From a checkpoint of a small transformer trained on Wikipedia: vocabulary 2048, untied embeddings.
Each number is 500 + 25 x the weight over its row's rms, rounded and kept within 0 to 999. Layers, rows and columns count from 0. Numbers have three digits each. The size before them is the row's rms in percent of the matrix's.

# gate: layer 2 MLP gate, 256x96, rms 0.0784, rows 135-180, columns 0-95
# up: layer 2 MLP up, 256x96, rms 0.0778, rows 135-180, columns 0-95
# down: layer 2 MLP down (transposed), 256x96, rms 0.0763, rows 135-180, columns 0-95
gate135 106:473496541479499480527491528494473526510470514529491502547453528508504540492503486517474556483505509534526481478447466497456423522533534489510511508505506467491483526490520503511488486518489527497534485511510475485534497458485508504515492482504493466540489499584496518493508493495488512476
up135 110:550485521526507512492522509497506513462525535474494456455604509492512489482474483516485513492497497518505494479516536498514504470511499515471462499523498463472506517475486515505544513493496486491490476450493555476507537511562470481508496525534518476466491488500512483499496511552495510481
down135 124:515512489482498472514513507497478485504463512531520499484510484510538508481455475527489523533494471502501469523466506494472511516482522512476552470513476487450523458464504511534456469552493482502479530515510549507507514490493505462510473463499549516486521456545494480506473474463533455472
gate136 096:483504534516546511538518552527496488464502507510496530463527505540537515533463504514523483463523499519465519523516449484486457507489548478490525530449486473488470522485532505562501496507473526503513491523522484474519467467521513485480500487518502537500486455488491527471479496492488467500
up136 099:479488518532516498518492521488522470460525501491511541490552530501497489537482503490518498511503513507468506510511476489483505486510546486506504522477487515494475492477544486577492458557488528508555442519517493481538513494535535502503510524516475557499499468461503491474477497483548524509
down136 101:478493534491495526538470520494529453477489526489504498515504499484470482499504455531514541485488449524498474484523482462504513479486572468532498535501467509488466507478506510557512504523474498549469492496468482496515529522508523506468503507534490528561470468475484499493480480497460520519
gate137 102:463518467513511553476492480533483470532494480511457493484491511536473496508545506505497524501570508540469517509492497496523491509528499482488511528487525522487509520484525544485514488484477446531496514499483554476473514484471526513496497495501465504503508508534559473490472486472564512537
up137 100:492464524484469486525453503464520477472548492523518476481489537471513484503522534492529490504508515510493542529537503489487492482524524467548488477530511526539534505492484507475529441543548519502496479507506475490524538482488497502488544492540514483470494481472452493511520507502535450496
down137 105:475485514503463491501535480477501453477521500517523513536527489449498455486517484525536515481496463456532467502456524517516509510477535520493527501507513487491480440471476486516494484509519486546468493551487482483527513472487518495524524485494496510488483475459469493514544541497459454525
gate138 102:464511502465536501508511522478473511486500468536484489496484479497482539530436524490504493516473515464521545514479519455478504515470482512526526511514509476468516529530535509499502468482530468541508495465512458505453496465507533487529477452502498495514504456498502562495467531489470512504
up138 091:517492457523539465524474512504498486509488512494526498531505472504509490476471452504512542479454521489539477497493508515485505536509545501484500561517468511507499497492468510526477491515464502505487458534534521509471553495498481477491528505472553462499507507560444506501466522498494496544
down138 081:492465481498468500497535500517491496491468543471482483525469481447504499454461459494521520511531494475534508506502523524549506483486511490483512501489532501551460507488509481506511516523453471510522454532492484486529539488509456497501532488469523460497507492455483463528464496528476477456
gate139 105:480470513494506450494479480542498506525538493535488550494465495520518555483516475484522473461483497483524493453491488502446456514499507512499513550528482526506467503509523503488456522512470480505492484483494459501473513471472519478502482534513480542480489464525523451483477507507453504530
up139 107:499531480505511504491484518521509468532479535499461478500502461487456487519515466514499543554488502460508569490527525489474536475472489506479471499467541477521515509519455506555496500501474468506519547535478540499481484477500501526557498464539504476482481486504476513488500499480485511501
down139 112:474510509446530489539536530505535514505487438506539496503514435541457496443532494490468522510471467505515530468479494480468540493518500492477501484493490496520536483540515492487468510502468508498478480469506482471479464451527514505510499533496532478511513497536505512496479496495517503455
gate140 095:478511504500488497495563519519491496481475536547462502526522502472513528486468439485475555494485476512509472534493464479493485512487546528504438546494505504449516488465529510497537465505492476516509504471520467512490537476528519497518530449519518498510492460492500534486495500503486498499
up140 099:496489473498468504510511523503517503483462580511476469556523478484485502469503500474540459478448482472481489544506505494539503526511513500458451477509504545490472539516519528501515465500513459488496529521484491521508486486500505460475482520478480505484505478496480528476495488499519432514
down140 092:502473524490509505513503525497538518447516526480471451496501494502530464543496497475483443541492482520509498523519463493548463521486495558495497496513501500484491534499487504522500517504498496485535471502498524542526490450500526476445443530503468476527491556476491489498493471519483526486
gate141 105:480466505541498482494505500505485518501505551539491482515519511497512570540501485500471486476541543516510486490489481507476511495492449500498514525503492490484533505487469510513543527485483486514515472465510492487512470488474464491444489522436489460465531468518536496482509443515496484453
up141 108:444468505510535513482497514500510432540476501498474491506506482510513489539493468456513499479510539491483462497508472513539501472502464459489557490533499536494528479459485503485523525482453460508536471486484525488526480509459478504470503537486501483446500506496515497510520481523525499464
down141 120:482491491540479522492494509513515481546531501506489504492461517517543492522481536471507484484527547484510457527499508504517480495444496490520543528513453471526469541545501488520532513472487451487509497494515549507488496501496484497451499511479510484459450542520540504492524472521466507470
gate142 109:490484488541521503505535511529484522506460508557464480500505500496504526567474498509498514514546538540518506477490469494490495512499522529516468502465499443491508504487516555498485484465539495545462513465529536505480488476499461499462501490487535477535504470507529531495521478493462484505
up142 103:495460491503473481513537512532508469517473511508479502535520466525479482522485518501499483524546504531533476502498489489476537492468474562554501494451518471497480503471481501493459486501531486545494533466520513521529458503495451488487525481471525498520455445498502512482530461498518507485
down142 104:477539539484481497478490502489543511484496511473485515508486439547485434478493523510494472490466459508517528486540491496503530542496491466477536476489474521512458490502512437527493515493509504459505477494519479502534537518534506507521500562480494518482446476495497528487515499484490515508
gate143 097:492490467506536449552493504511495494491445509531516477451494520492509539537487540527506531451535489519502497465481500553460481500437513514496509510495514501497502493510535535497462474469472490524467497487519506495483480443505509488514483502494480495551552537495490506497492495474516505520
up143 100:504469483487512497492516523519480482517505513467533437554529453473523493459510496444478446521462524466505539528482459494462482517493514510470479529500510509507469475529513497469519498540547473518525513540488532502493526507505506523471490469475517499481466482504487504484481481519503465477
down143 100:523473521512537493486517490498487492497545462514518510470499472544506503445512536481484503520537520480500480540486463492452498550460534524477505517531518485481522473445494564500497500535508480541513503525457488486466489538502507522506462487479510496476459493492484513511481516515519480538
gate144 094:549491478494491505508462492496460489485497471554500509492456509503480548550515504483550503516503487510518507435506505528456480502491478488476516530500471493515493493491479497494486504490433522524522521468518504470517473456508476496469516535505481492489487523542494548456536462493466516509
up144 112:523504521544494494512502522480494502514516542502517518456524502545518500503498534513492498529515474526463505521563483492511488496544463465529455513495455481493540494499474457496482478488481500550483512546502492489544502503494477500520498511463530473477504467443512464497508524508514522440
down144 105:512544508495489521502497471512468507450526525492485510517514491511474519558501545492530493498488538502509490471490445500522441524492503471527512495496486522522484500531500479467511539462541506457507554473499505486471477466546479488506490499535483544516483494488518490452524538485529535495
gate145 092:492513487479480484512540498571509474503510483491500524474527477522532536464502444486510505521487436505544491481449483486502486499479559508475447553464458482478534485519527516507476515506472479495506485518514472465507517503492462503528515514508545488495500472526526512490510512507510487490
up145 088:491537492527473438483501495471495513538536488507514495487515553496506487495532490535490543492514487499504527461484549529440507496490461491462496499476526497505512515518500512505476483500477480534483487498476466478462453488479451463481501513482531438515508456507498525517524501469483483468
down145 104:494515517471504494506532524532484535498497482494486457473492498503468489457465492478489480446496512507488553476526523485472499528514519489514448514535447471477519544545480482508452499492475490513509494484468459485537449501541503510498510494524500480528481493487525485531506502496439541493
gate146 105:497533474482506466495516502509468507485538456496508510477503521492502524523490499481532533474512547546519481506472462538498455507481545495549497519491484477459498458507485463464526502495486507503470486497492517466495534484504524484496493436479539454531537494544525477527472528493512515482
up146 097:507563517492495515472470501470509509525492465487489515515509514455509471457464446431500564489476510515489482508491481519568471469508522498476513497467463504494508472537486473534544490489480548477499501527505507486472495502466510464498514476492476509487489513496507506526490461480496485517
down146 093:495452545491503518504499467548519507515514554494514504480509507536511442509486473496509519474492509499479495501491501481531523498549484480495480500486473497547533505521532490547471519503561524493483493502463471463490495488514481549478513521537494545536488487485469513480532488540512508552
gate147 094:480488491484524554496487533531485492494448478536551513522495494499505483515512437506540511439487480504525480446497480435519488510515532503497487520458475498504508466498533492456552509506455498516489488473516495470492526486493489526472490484499512530500509483512522496498494484468489469544
up147 098:475514486480490448505538496498499519500521493478463501491477496488515523504443569455524497531537520518498541549489500533447491539505489494515524480522511489483508533505497533533457513492578513487525505523476503496486517490506504437485521482490492486517455514513512515515486522493490511479
down147 132:488504512518496525434445491532488475507533511497478503480443480483557502502475480507510498570555487469474433568453495505517504495486518492510504530517502499498520504460493479535494507496473472502498511519501521460503525488504499485515504504492517494451482517503515510511500491502520457485
gate148 105:455504513526529483478520522494478529485506487535448544508483459477484531507520555494536450497505525508499524484468489512482478495523477520476507499501548455501496491554499528557466499508516490492503545500487486451522452489488496507516452495489530505498494512531529521502544527508496483510
up148 105:558488518511497512491477461509515484496457520478515507493486491499514482540409534507466513511461507525508517521482506487491530477468501491548498560494508511478484472487513491504585486511497528501482494466539475494497529489491457494513477488491503481532537527485523502467498488530486508502
down148 089:460489545490519506502490508488475494415514516558516564478500497521482426532457483498525514519521511504480489505506499496511517523509509463584497531511518513456469490484530466486531506495487512512502509503512467486524518549506491477516503493508476476498526495504485509503494501514478492508
gate149 101:521507524486489472516489537492498511504504528575490513487513547470533567505456519503500538504500532541498489531509448486475488489500493508497482530476474463462477461486524526508519494515510463516465473477529541499528527456527491520445483470514502509538519485496502503511500501485497526499
up149 127:523543512502490559480528466545470493488484462507547489476455472526520484491522502487513512463500499478481498456489498479506505531505500463491536461521528503514512527506461501489524500469511554506482525520480513435479465513461518516491547525455509486505512524529520515497480520492501465483
down149 106:554528528483482520505530527530488485550501474526491476495505495475510498512489527505494530526522524494510474526481475449490489510475458530484517499474512513436474505475530497499516506457493498519512535528459504505463526506525550529475474517471512521507536513483509483547487495488508472429
gate150 096:526541531505516499453536491513474505476480517510511473473499483525482527536497502478533480503539537490473503552503480475500478492508517540524512473463520506488534455485497471511465513508527508515513494523529460446483493473496523519460459498491557476437479481511518464481482519488506479510
up150 086:523510504456492490484498492502492494503504574488511477474483516534447504529486516503518500501540550465466545563493509484524493464512502489562515483507508515469500457521527494517480482506536488505494475540510506462487494507460517527487476499491518498490533543468499471451468489500527519516
down150 094:459452489487488531534504495495461493498528528495486521479502530545500518490522532502451462508505531486467474509466503528519509498504526478481498549499530503432550517505537520480473502502500473537534496495483506549485469549484500510506513497453478488507532539467481470507525490493497522488
gate151 101:477520462469502495510499506535482471472466502557529496488482490498505524543526544515518442485515467498512519434496474516449496487494452491530570501502514516494484506498508543547507471480494473516488489491490470474497444450511492498494500511513467505504480482516484498514479485488512476521
up151 115:516540506488539547500495504525492451512477466484505491480483496520501499472515507534448497521523468493517513505486511538484500473448492506457479497465525521471492500511497494494519543459495547545489496478538479515501522491528494452544470503491488497539500510480514471542490550552504497464
down151 104:515487502474529511498476539479491518509492473516521525520472496504493476517498536498517439474480481552554518491523479457508513563509482517439471483487475490483535544503503490473516521483506521479503502458519504535501507495530513573466488513510511548518496516499492538473496473503487508479
gate152 102:523489520504557471506509551525490529488531488491520470485541508527519540518467514487528456489449514489514527545521517489488480494439526505505510526477510497456483514515509486488497513517483542504531525461537503480516459484517534478513499465484521523488509447510523521528472499546495488485
up152 107:505496531506471525496494516510527519467510490483437472511494548499467514531504545556503514457477489482481517517489537507492465540495544507501481467525502475484542520491532492521527514478534515515517539495525540523509523514499474485559514480501476505490486483515459479457526538485497471524
down152 092:524474488512474470496514504467519511539487477443547468505503508533497538449534527519455492503499515470514475499490523508447494486485471514463501470546499535471460494477499531484486509488534496507459486475535490492475480543462508475478532468488506537516462490488471506528504465507516487488
gate153 092:490513520519551463533505523509508507509555513512463497516530474507485539469544529545494527514460504530490528483529532520459497476509534466457488463482477492530500508514538490488496530471481525476499494456510513467497511479509491508517544490531497472486488460541507462501507529495518456481
up153 090:552490489530478526478481482508491502505473509503507481496510514484507455464440436481498520507529503507509440480497459477529500508500455514508463480501488473458492490463445542489493473533516524500498490487503530527496514499456512491467511533473566513535508492487506500503527469528490512493
down153 113:477486524523530521458542496535477470473511494509492474512528461494533494520489488541533521548545511447481461513479503491547524485502504505508545516505477488514469450454477531515459481491476524517474495483509469472538532484495472513497500508532494491484495526509462509506508505519516447518
gate154 095:527475526506493510541466523486498460490461500527497543469492500507514512499486439492511563517500543494505495454508444509512499518439519505474521524487453496507498487515534514521476471499466510487498491490473497539485469484512531474481529550520520516489474498514483506497509530510526458547
up154 093:532510478532500488538506500477508466515456497478526522433495478494510493504513489526499558505478539478514534476517474446467487490511477491468519499519496523482530499507477484487524491525500551525541516503492524527498457492500485469501523548470535522488511491499482494477500556500547448508
down154 110:485512473534488493518502527523506447473534475494483484499481482478467488503482520499497493448554481523491486543475530524505550481526482484511516516484538481510457475463505498451463514527467497498465495473473514530503483480476487464537494453488465502440492507497524479488500488514479547486
gate155 106:477533523510481475484557489499480533469511522510488522532471499470493529501487491470518544522455509501494536526479502509464488498475526525567448501486471466469504460494497484502554528493512490504520521491541484479503522479485504495522507469518518518531552508525471467519484496534457486480
up155 109:504466515508469497465470454481499485502494542527463485517488495526528477515553545483526482550513498512450522478548515495486523508497532510528486511539477468521522513499541474537495508516473489507540509551509543535501480510529504515549517516514489539468496544502489497525495504502473480487
down155 094:482575482525495477491506540479482499502488520450464541485491499512499543496489499516504544505513482474443500497493516514455513496497487470504505518524521497514480509476504542489494495528556527537524526513483473496552489474522479504536503470534477478498517490467454469451467473496498504524
gate156 108:494521529510503515509484530499489527504479540520505489502465483521499518498569480507503506528530517535523489526482494514500479517478463457518489496500484445486477526520531488502478542514504515525516524540501467505479474459517543488519473532490528542466508516580523545460478518504500479496
up156 097:524484501497498465480473477506486509515461485504525482506512507542491475529448494529496486476490546501513531454460515492444490502534526502497520483531498528526567501500510518531520484467490551495509521480515512495497479493486452501511486483461499487529507468455516541493455511460448515490
down156 119:483496506555485530475505473540512474467525521508484506526471503497486493524508496515497506525553479465486497522480489484520552493493520494515508510499556475490470464453541535509496461504516525459497508518499499436481482470493475516538525535452483491436524475490514482475481506507510496485
gate157 105:518518547518516472534496476514495511429469526510536503504476467490486530561480542531490490450521455525500485483500492471503468514523490510531523474504480490506515443527509517485517541502542519481545483476486522527525481470516500466502529515490522467509490521519530493526518522476509497478
up157 090:457528481482500470465486507502497505469458510507519494503511495522545519515481449495481507504432528518500535492501486511515511464501509505518478511505477496497505478486517495477559472472488494488459472479521478469486439498461493509534500532500515515458473507512499493492484421490440504530
down157 088:481486448480565458495512474507501476502474487538498509510513474451512504490556472502546490532507514471485507516506505487469522525494505497558530502461511495500487454488469503493505472497562463515513476538496493508475507485472511537514468494489514483471547539507504467494497517461480479487
gate158 101:507494508480518555528555503464482506483467535504508475544497446466516526511489482483498490526518516505523505505497515498495481517510510515544489509445509444463478512469518486505523523497490524513496475519506464507472475447501541485502483539502472514482526516570489552499486498492457510489
up158 109:528511481481474504537505540476500476488478516486491503549480490466495517515512584492459421509534471487513512517520525527503523483520493499479529510470514471476514479482516489520484505518518498511511478531514446518523473488515511461506512555516445529518550501495504529513508495490489504499
down158 105:519472500498499434524519538486513515517495528491521513449502501492533497483505503468516470457488526530508486495504511491494460445502489521481479460543480517508532524526496467526496495494503435546497453498526474513553502461505474477503534494514473538522485516500487497515539482461488526505
gate159 111:516521530541498453534504526514490535521529502596495516475498515493511552493491516532500486518504504574496539488481483486456503507468493501496465489501511455451515535494478509509477477462488522514483517479514509485499527479515497466486499504521524504505522489531494513519508534525465529530
up159 111:474509548509478525485496456486497533484531490510470529551507483517534504472501449474492526495491493513504463439522486521507479485486535483524501501494526506499507464502513495455517515547441461483511483541491493552509513505514484472500508576519473515471507464499489477489484484517496474493
down159 105:514460467496492445539535504478489496477483485516518452463520448490494538434532466544485526494490469484482528495489539512484479526516503530491512506465481492510507487506485496518489448495484500537514465504511485475520538574465474480515474505487487489485506484519476491493507519518538492490
gate160 096:472543485498531574491517503505490524488483533544476502480510508477530521492471504514480485478567527484480481507495492487516469534469532501502499498522468465498495494517505520506517552482512468508506516512497497495482570480495460470517514492498531535536542449533503502481476512461501478525
up160 093:515514462498494484536497513482494476517517463488494519474463524484513502536498501469493543493505499510537520459475510510473491466524480496491499513476507485507544469488485469490465456460453528504501540517483509503522427493476508491538494550470526454515497550496486561531504503492476509486
down160 096:516538474451521538483499478499503492497495434503466458502476519465506519506522500503498509497491477499457506487489495484494497493516506540502499440529468515473532477539455477516509528440496478515489523452520497491453487503491458476523467522502475484495513509523553524505507528542517522480
gate161 107:497483512503464559530538503494467578515480527503528517525514494468495532500497507515523492538495539493476546510496504464481489531513470513518480526496463447523520494515533478463507490520495510529513519479532452485517493468521490530478513491497519528475535531487517506487462495445479486495
up161 106:502549560453503490459499470536525459467516456507503499489508492499523509496542496487482476476518507478504481446469485532479504491506536504525546513499483521484502529535487531501493504478459452494486480518490499506481473499488524487498494508502478437492485435511516492458504531531494518536
down161 106:495497530491476522488528457455497491487499503510459521474513511526497519535550517494471488535516560477497451492457524491543482482453517483504477520501548536514474497476486514525544533503503498459524515480482482513494459492496481488512497520480485471536527514490480517489551512476511458537
gate162 104:494515490532500542524504489515486493520443528499489485492481512497545507539490498482506467487462553515491531512518522440473485512554484488541531520495484516494518505512557504497502518520487493510493489540510498464496466458507544500486501552497479524473499545541495540472506461468511477485
up162 109:430528505502507462493501475544486424490564527515479546511503503492452490460477524493543525524491504459507488547516496517502501530483475481475550506489492511516500502537509544510466479512497481498493501498466508537490493496459504510524510453507498482509463515493506484497483492489541497498
down162 098:478548479471475499502473488543502486450517477473448515500518561457474488548453493521490512473473508493464521480526479483523471521522538512493524503509464502510471482506521489461492496520509491476465535520504481486477471484515461477483484472536471484528459508500451496494490503499465478493
gate163 100:481515507483506452517522560481488532536490478508469538486474501511513558537538539531500466533490522524491530509477496476429469481516483527519518524475507473484522516546488493486476472519509520501463537487516489469504484477476509509483523484473537498455488494528509511486513527466482506516
up163 098:484539467478481484494535509526501482534542456481502479500535484518472507522488496551499497491518506483545483499519489525485496505529496514505529484473469528485494553538431541502447466494484564503456497481512508506498499508493461498465512467468506536519469500508499497503462515478510479472
down163 114:546477515499478487478505490499481538499496485476499459472450496510502503504441504494502490476477506523476538487559461520503474534518493477457459508510476491476504533472506526507476519533522437435475505495541547506494501461509506499522523484492509489527487479494517483524501481453491533495
gate164 094:485507512513490530460499488484489495537516544519516519515540511505494541564518555479479495483530501525463506527475460522516460464511475522500483497505541500483487500538502481470501494487533492527512518525543470509459506500516530490463505468534509503511565511488522456483511466501517522536
up164 096:525552542480540542508504484465524485493497495513529493465498474502487487470479456485485519512486477444475509531508537530528475522511476516494565494487498479508515491503468484526513472478499544534484469506507496492481492514526531528525506501501468471520518506525491537561554539477503494491
down164 120:517498497483511513549509504495532466472517480512509490508537494499445514486520537522513512520432465495512542459516486519488530524520507513474550452478469454485458455527503474452494467498515530519529484490535488487505463485520485486500506519502521510476501480514499526467527526460527494510
gate165 103:528497520512482515546482520510489559490495515545479476521506488482540536496469500445507503496450481533511476514523493502513472489497487537529471560517497491518466534491535523502546473510524485487516493490487456499489475466470497502524454510502542487540501478509483518525500485534457471477
up165 102:501499464501486569482511491487517475516460549464510470444489493473493483502496503504511479464537526491457485524514518471536486474511519510503480515467477470499524495515487510484478542480507515491527531475512537487523503502540523519514472453462437554490505479509485498465498518464519513501
down165 091:520527487483509489491474509510485507503544500508505476490502483444515516500518530496509487518499492495459472513506518534462453521483486495521515497499501507540497490498474508487556480519526500527477473481509504473488462521439437541514449498496495432518489529450511515476509536536499487548
gate166 100:443481461498535541521514510521482490501471484502518479484466481554494499496470543477482476490498511496515528561542481470509465571474496491455496486453513510524516489543516461476509487511531480492457507532508508511498524475512480511499489488517511467499507526477515549474494519502515509481
up166 100:511475490522521514524470498527511521491466482523480509467489548489487514495480524501471528510476477512483453481530486438549514509483491459534466500493519504473493499502534453510513454476522503490511494480508528495530484510512505476562459500507510531550546507497534494473487466497490537547
down166 110:532530501511508473492537524513483471454473467512476481520493509473533490512507505479535489501549482437491505546453500482487479454494488490579528536508530487487471519488467483523523520485483500527495488466493522509484503496527481504534495487503508509448481491487501464508530543494461475483
gate167 097:528491485476517472525499489493472488520477494499508485470454454531526526553463498520512464518540534514532520539510490511487507522459508469531524535520463476529477486483505553464496510525484468523506485499500525501473500457469519531525500522534561529493458472521482499520498498488498504526
up167 089:465502466531490514505461479529512508481464517493489450529500503467538490469441519510484525466514503485470478478507477506505530498528496485515529527504522483503506516476528517497533488478550496509514474473525531521553530483526520506514531470467484529579512549475514518506493474509527502506
down167 087:498486506500476480555498435490485452528455523493547523518526509477517520461542517530549504538513504499502473521469486482460519471530466513522531512470496478476477468463509516495503483463508470536496495531514477444525478532491480529500526514527528517500517491517511497519489493519514499517
gate168 110:535464511496480534496497521500492571514487488557533485493485484478502510534485459502511472486508494540519520465453502495477452523531502513513447512510527455465483517541492492517510482517483516496497543504518494462466526446463519485516492535519523521501537511498477544508499509502473491486
up168 116:540498495474496473444498546496523499513475503524450520558528482445501499482477538483519490538476491532518510537520500499507516525473497523539473485519479501471506487492513490519482483549456549458535471554487474495502510505519478463516504496510531482508488506494501459538502494492476527508
down168 109:491497466496446458533512536512485509529477486495527496473508500481467440474543471511514529480462466524512532462453539458486544484507505510523482516463475508524478491522463482560525498510483468504519523496528490510497481501485507530507460486495498495507505523504485502502560486503486538480
gate169 096:509532517480494529518529486503462502516476493501510502516504475488537510550442490486483513509569529488504533559518466432490474519490461494553508502480486459516494496516515505527469476493524519502533489535531485469459490474471500530480488486505507521505499495482494534474503497478449487521
up169 101:506480514504519447476492430508474516519515492499489540517509508512535497519471506475546541530532481524459520495514495491537504538562469511492497500532509498520529516534542523487477472522509494506547495526452490513527525510527529483522497464530500496487479534460463500504466508482514481509
down169 090:514489508484491462542527545469527476510506504426490525505483510530504506486515523511539535498504515463459485524472449472488467493487473499497511560504497477496476467500490501465539480532529516503476488507490533519496526508527506504491441519523483551502491504513525525478537469512470491533
gate170 093:499474477545483465495524492488499478474498451513513507496471466505536523492479427522494543487495503495520459477496456496497473481473546500501509530474456510524495519510539503482505492472466499527474531495487522488458546488495516511479498555553487510542481469510470513507519504521481473524
up170 098:506484495478508519461506519497490561568518510538483517527495495503488511448580530474527499493519469488519518453482564528454500477491484525498497484464500509502526525478495510519487537506477487483527527497521520476507504501491502494509511517483478526452494533501467480505475523519471470478
down170 090:522500490503511466527472487499494488496468510519526485491521464512520567464525506538523553539492505487581487486516489497498482481470503470513466522536463489505523480485522501519513453507505488521481513506540466489464556542508546500488520525514542484516511503505491545501526500498489482516
gate171 110:515513530494466543503518557522519505497511480561522501503449514508518487518510491501493524510496496518503512489509509512519443552533514493492495475490471480503471510508509471493520476504470531499471497522492526437429447450513483507498525494495521476512509498544529503511459519527525464493
up171 117:526518533500480539521498539498530457457508478493482510464482543538534474495480481516480549526483498460498508501521505504533503512516487532529480482527499519496460501509475486530511518453481499531498512499488539496516512529530465526482541499519514519557461492484491448516471480550491475474
down171 107:512485492501511519485480543507543509482517524519489535509530486569497507504490508538461502495461494495495506478528497504518468520521502511479495452483487489464475434523515496511511493489505500501500486501522482440492459462477498496514519480440495532504565502548512502538484531484490482450
gate172 099:485510486476482534505492496479465487500477527527486530515475434523494530570548524473483483490565532510520511483468459461465466531533476494506492530484505501488516484517497498516492483503479536513524517540544463502476511465464524519501511523484512481493492511524502518491503529460507509466
up172 092:522525526468497557475499472465513458534495540502497485501523496495484490523486474507470487492533524486515472468482457487486498515510513464519459495523500544505527437462524483507498499471449553490479519523536493525524546511461529526527508482484516488507461473533488490504475514470487510490
down172 088:493497470458462510472471522507475492522495510462502452472481524486522534544453504498537500520562559498531478528490510505533500483506557489517497501519510536521507505468554525498513495500481499495525479495552471529484487484483504519525527452483536456474511515498513518515488500501503508528
gate173 101:528489518504511520477520538527457549535538501493526480479510510505537491504485491466526529509527468585501475516514504465520462497505500530498482505524485496549470510501541495483486512505495516521486512511558519498432516480488545516508484514483535531476495510487508490552496498499472528489
up173 094:515538525501470515458502521538481500523486496469497514532535487480457489472523515503472470519497441533513491459484487447544472486482480502512527493505510508525479534509501477483487481484521495515479487525532492506457533505500541519478475521474492552453475543502492478537501502482462530460
down173 120:477526499509475500458488471519453556508529525504492460493491523501448491524493534456530461513548505484507500493496499487495452479498478499525471453489481535533502545474525501532504514476487494450537493499521536515504558487494478493507505481470491507473478544502523478493505497493480549518
gate174 095:510513497559554457533577529501490481490465455504514513541528477519472555471506491550477523472496467520546491458506521460504493498511457511513458507505483516489543504517497461496540501526473512511472513512516546508494483491517492525501475509505500496501508514484502502485497520498475487495
up174 094:499490495511504489523532512491504525475559501524495506498492511516512495519539458485513546547466508486515531474499491494493472507480496494580481489475515483444494536494490492529506474494462511501502483527511480517535525491468504524518535552506446504527535506491491517544565504522510472479
down174 115:527472489484491505490493517507493487485489494501480498492476496507547470510479472496512502553533494471474444573454472508513518481470531509495525518525517545518471491465506503531500538510495519540479516489488497518505530485493528523500505452473503499468516479525518477530517507510554435452
gate175 104:465506545496515509504502509519476508469503491509501534531514466510493518549529493506514512481562526507457473491525462497468496511500548498478553493467534483490458486537532477508486494467468482507457506470491485512491502482507492524480471455519530530479473453522509504453518553488514493486
up175 095:501574474535480491503521485549514519502528478508511515474487547468526489484514492518495514517533523509521530547499516497486483479446505438525523482522479525502479507476481487523481493511511553492509500496505537447530496487463507457528503499474526522513494446501511483519467467497495468486
down175 111:527497457539481520541459498495493493507524472527490496500503501495525511464518532510521502565534495485514465557481518533500502488464461487505513491503514544480504520475476515490468506492498508505537481517488519477500502472489503483554536500462529497463503470498504496519515472481576441479
gate176 102:522514507538475504516516525536468503492547522524489489481494489482513514540528514463518496525504499558480500564498513509472506511486548501470488542514521469474486494517505518505521475484512509527531520496547523493447495450535525512489460501487509504472467488511459550503547512526502462499
up176 098:481511481496506514508496533477507501485494480507500542483497479524478509470480430531498571504504520486508477421456476505501493500518499510520472516482496495509504524465498482502503496519436518541499493535481522506489516503495480540486521569516534521515548470501521529490501524517468525516
down176 085:490539495501459468497510480513505512485528473513455514506496494503497494566446483492499534503498563507484501502462484517497522481478495502514489492500472515502470495496509481463488479484487513474504555509472489446505489503509440540522557517539506562539494468503478496529474501496477510469
gate177 092:509527477475537515482473518484483443481462452532490506509440450473513520548526509484514502514499497520510456469479507491510498493455497521498470502495468473482500493540467483514467547481483507541487466494466521505483518499498495490514483484474532503545526465526501485539498528513454474501
up177 086:560529486510501456524510507506487584501534480512519478493505501509483517488453499537510526504479483488517466536488504550500513533493556482535484503476535512454508476461501521472509513495470480452502548502499505487521498489527515469484513489491531500509482512508483468470480527479550499485
down177 084:484466559516569512485485510505450494515513507508503491467489495446511533516548509504519486519484512505480507497491493499520492502493511516514492535447500473508483495508505521527520543535493512487504517540450503439509528475520465539531492509521499532491509505498488533514515541539460470544
gate178 106:540504496497505543506504512517486519504469486507497473556509490468531509487481489535531484467471570522500533547499485516456482525503544483533481530519496455478502526461503511523494520521448521491503508486548487494492497466470494461510521455526545498466495474518486501475499504531495472504
up178 103:500488509480517443505526451486478492550491471486474520479525487448519503551490519487504448534501474474531549497478492500446501500481503519518507511505494534514498495487473545485523494478481517507442459522515486530479456506486501488502532508535519478450506520516525518485473504492504482542
down178 096:437465472494508504522503472494511506473475519488502492535499488485483443469488486504508532484475467519510521480504482525502525513502528540441494502512500493438509479525515476501515511510565509512494528491444511426537470507497494541530542524467522515517511473495488488507507490499481480490
gate179 110:513499524512492473546518561518499541505537499519487503488523522505505572525543518499557489502485510504506520512475480513470497545529481539477491519515475474442494523538469525507505529520520532528501516473528479519507518464506544496498486518508530538497495495535525536534509522524500509511
up179 104:529485470557527474502514487530504457496523460535526518486491511534528511520508494551497531479482515507514491526509507531504505539538551488438486541540483482516486532457485512489479509518499527486505508476508490474562492511513512508527509515516544527535472487495531497513482523543533496502
down179 098:510552491457553482474453521507505495506508506515448505534492556445469518538482488496519510483526516519471539483461503451509477494495533491561475478548506488500500481501516465505532507457513501498488503480493496501489465505491485514517526536500489499509489476502523498486511547486489556497
gate180 098:511533513498497481499510496495515480503464509497499513527458516486478531503494543479491490465482536485488572535497485439451444507499504506533523516485483454485497502491514465510539504481505523469521541530569510497521457474479496495524497482478506473504545516516512508483541466504492476504
up180 100:484495509472530484511496545513480493501503483514537494464517526491480499473456466552509537527496513495492515462506486481504516494510457448484508494492509462486515467515505504500452509510485501523483428439507528472512524510466470479463473491483503443518507527461512542501497483522483483535
down180 093:532558492481506531514492490481518533529483475530475547480534487512492464542497497549504492522461526524520512471522478511546506467488480482498516515483519497523516509532477528479531464504493488476474502521520492501489465491490461439538535465508476465517568511481488504485506514488522477509